From a checkpoint of a small transformer trained on Wikipedia.
Architecture: untied embeddings, normalized queries and keys, capped logits.
Training: 326M tokens, 9940 steps.
Each number is 500 + 40 x the weight over the matrix's rms, rounded and kept within 0 to 999. Layers, rows and columns count from 0. Numbers have three digits each.

# up: layer 18 MLP up, 704x256, rms 0.0737, rows 561-567, columns 128-255
# down: layer 18 MLP down (transposed), 704x256, rms 0.0653, rows 561-567, columns 128-255
# gate: layer 18 MLP gate, 704x256, rms 0.0751, rows 562-568, columns 128-255
up561:521514470546503530547425510531538490507473466533517495490482590507522497557425469444475429530541516482434466476549479484545544449401437481525564517544505465540469489498519472519458475540555443451509466428537505420541490414512547354494449507484510564558478550529474466494459502510466528537531570459500541479430524508495431531544524502556499530473530541470507559440534503459495517499516
down561:540499550483507450448514548531530476521514568502562445477499471485540402440448554449510617459525528481465505505481434499462456472503480408526497554518575571515467463493530498482491525471522602620526518508524501506468530508478477551445468445574544542460524522451485500569494442449536452459538514536496477489471450407503456451454437436614494503505502530458521487496525518532551488519476
gate562:531512512558463489488588477517552491495467573521483457458524458521498524535437570519451573545477581508495508460488577483500468481509514509489483522540505486515495446524473439543509503577509429510486486454526496520515481527455481416484497441496523487539491454511517509478481486484433464556554518514462500437483525532484524562480466503563562479475558450553471508497527517478456569467447
up562:489496471585475413501520499525544516548589435476483528441499555447477550553418460478487504472511467444520463537506459536543522495441468461532475543556425506496520499510560523447503569529485512489536541562553522564489488489470561561520433496523512497536502495496457551486530460453423479559484525481490539527478517508483497493481548526522508467494485517467451560453391521436471478532459
down562:514447566511541490527536524524498490447619512530504499449572504424477409487498486479555459473475486503501518491474425481553442470451516459500529533527524535486469503446528445491495473413479573489495529488598480526499494507489478551543521543537609400529428503492570509636508448541571547503546479491454530543418490495560484460535520479515485490558466540422494424467444470412512537476490
gate563:501498503532517462536511568495477608592496478476409535518550534501550427556485451452491429489455486475470492531505487540550540500416466464542463578474479572520497490518487533511545486490537506519534508484452512487498545515528449508441519449509522512493550463518443501460520464545577493511513535522462567462511506496455494502604479484471534487505462503466563485471597548524598474536502
up563:511450521510461473490445486490529452515527568540480483494537511475482421507508593500499473500525511473572509515538556477479487469467529551524580527551491465547556504545453553542508514545477503467476538453527506492498521455543485451451519482482460535555587445543479494510515447459449518459539522429511513498492442518569507469402479493531524494474495501511506568462489538548528590515452
down563:557484514545497480468594553532579551501449540493533531529517498544509467476495480457486479445410561463431539483547487477524488501512419547569562558500552473526508510492459480468544543499577566520505536468524513487495479508509484502446557467480476505587555487510453473493479558460541514542483503490500575569472509511526483461516452405428450495501496486462542459495435493509533512551489
gate564:557566519547565483446511468483522480505560554505459552450527479443516466510540528463542519517433518431454540492492484523500468509522503532516433468500493466470524530521505479604412481477445498520605509453476450531521518567416531420511503612561522511480492486447569498548563480469501463457551510455426463508549526564504522437478473488510499506546497474504520473508508538490433467412419
up564:430425521487471501575547516539507415569504473549530557433471465581434531566545547522456553521479527477506490544536490508478548442544480472476546478520472508454410556547564486479472535473509523472485485533533512439483481513522570504499478453525475448506548448484516409561530532536538383503496496544503455471429519532544435490503511513533488514450480543482535528502476464505498452455510
down564:555493496480500432579448449538442537500481482478566461482551439438496558534458444552518520525475510479402548549508487499518518434516513527483458520460454492493497509498508605566461491472464532492577429506464492574492490512506541482452449522479542536424458558433495480456515508575554436425486497504361476535478483556496495500515478477541527546593488465445569567527493496501484476492364
gate565:411552480525478497514522475502541461597478464444408497507577456540588428561474599509476487497467507435464492519519488415468503428555570546502463546502485512450476539512482524504480459474480426508476544507479474519474562527544624405540549504544403545464511541559505414551499487488442532439506454455501429532495436477508492505506491506458484535495548566514552492409521509491539502518514
up565:442496509554483458508409470549572502561535538509490572498540542577517433510466565534392460547447431534488419466603479507471476450554509544541511472504488535572446536522490483526486486539497441445447468521431461515502574581511609488595483491474522465486478565546501494446534475487445480463499513498459428504469434466415499551466530480478518459557541598478464532423464512504501549486495
down565:539461533497573534450473531509495498482507469540589522475384527464465495483495402460480451533470421452500491516537511547561504524499459445559490492513483479501519507413532561463474575550536503476577430550487462503443430430542479567515442477484555472501506497456513559462465488479561379467512502501498478578476515498509450545527514535501504466457557445520530538525447503504458491496512
gate566:538502471501514448371566525519527436537429485458478442484499543517490502493537521522531556535527424522427470476549499492429484469582484485568512503553434446459448529505419525445508536498456490516534555483502494556504465550465519489510421614448517508505518443490483507526505519436520503509495456539487517473593468462565488514527451544455486496476537500473495500548531473516560418471481
up566:468531462572539502540454566452453546487575487551470506501480481501535486555452475537492563516568551406506526407400553512524557533478493583403482478457541593598523453457472531523481497517520490448471513501536632551520579542499476487469570449511498564499555459491485466524458445501537399551477554429527483474512553449489494579494486497555471584488513551471492536498480419539482568548546
down566:480546541470455429475520610479492529564534479505506526406493529459503501528495529496474466508574547448510443554450511472508565444525482553485446500511430475558395483458508509502444543492491424501482591505532473488528550539512534461387450493510450560555491494489552463491441445434393507593519450451513533491416455478482465563451494462503439527499476597411456435564467497504509470514510
gate567:567500490549470457526485476530435512462499442526464506503510423463495527476548494489462582505529532538512574486500488513564463453466501522479554504495491531555514502567430535425523513525476494486524537444502466480476504462547522494549506458523520520519399583512441539456492477462460503485494514562499470513533485501487510428534507557499518461536529541469533430462483528478479487515489
up567:471542585471562419440596531565468560478539508458495507519486526517510539389474532482529511546626544507537483478453531556474484456550419503487469597462501528522480498548467522575531470538481544487582540480440519496503454477485457592546474493526505480553498469499500483487449589496536495498474537508556548440533442521482482520435538421451467522436542508444496538459447490485459506416519
down567:438469491517533473494482418471504551512495459490483475550467537491403573529480491501455512468581509459462417495521526481449526535493562508507541462611499480509480529540541429511568503516474409539547493486492471528531474462511481448486481513537544549502491544558486451469504589498568480482479468478525547536499481480424510487512493498452514507496522413548508503428532492614479511485466
gate568:558528591544536501433562498502493506520481474474520511474518472485454450539535447522498497547605519479538472526486442498464443487514494533536513559501554484539542558532499566540495525505463500490566575530526495456550555541524560470502602561485426523434491504555529493530442489511440464466522446416502489514454487521551465537569414514538405587462457479487491410561472506485491523528561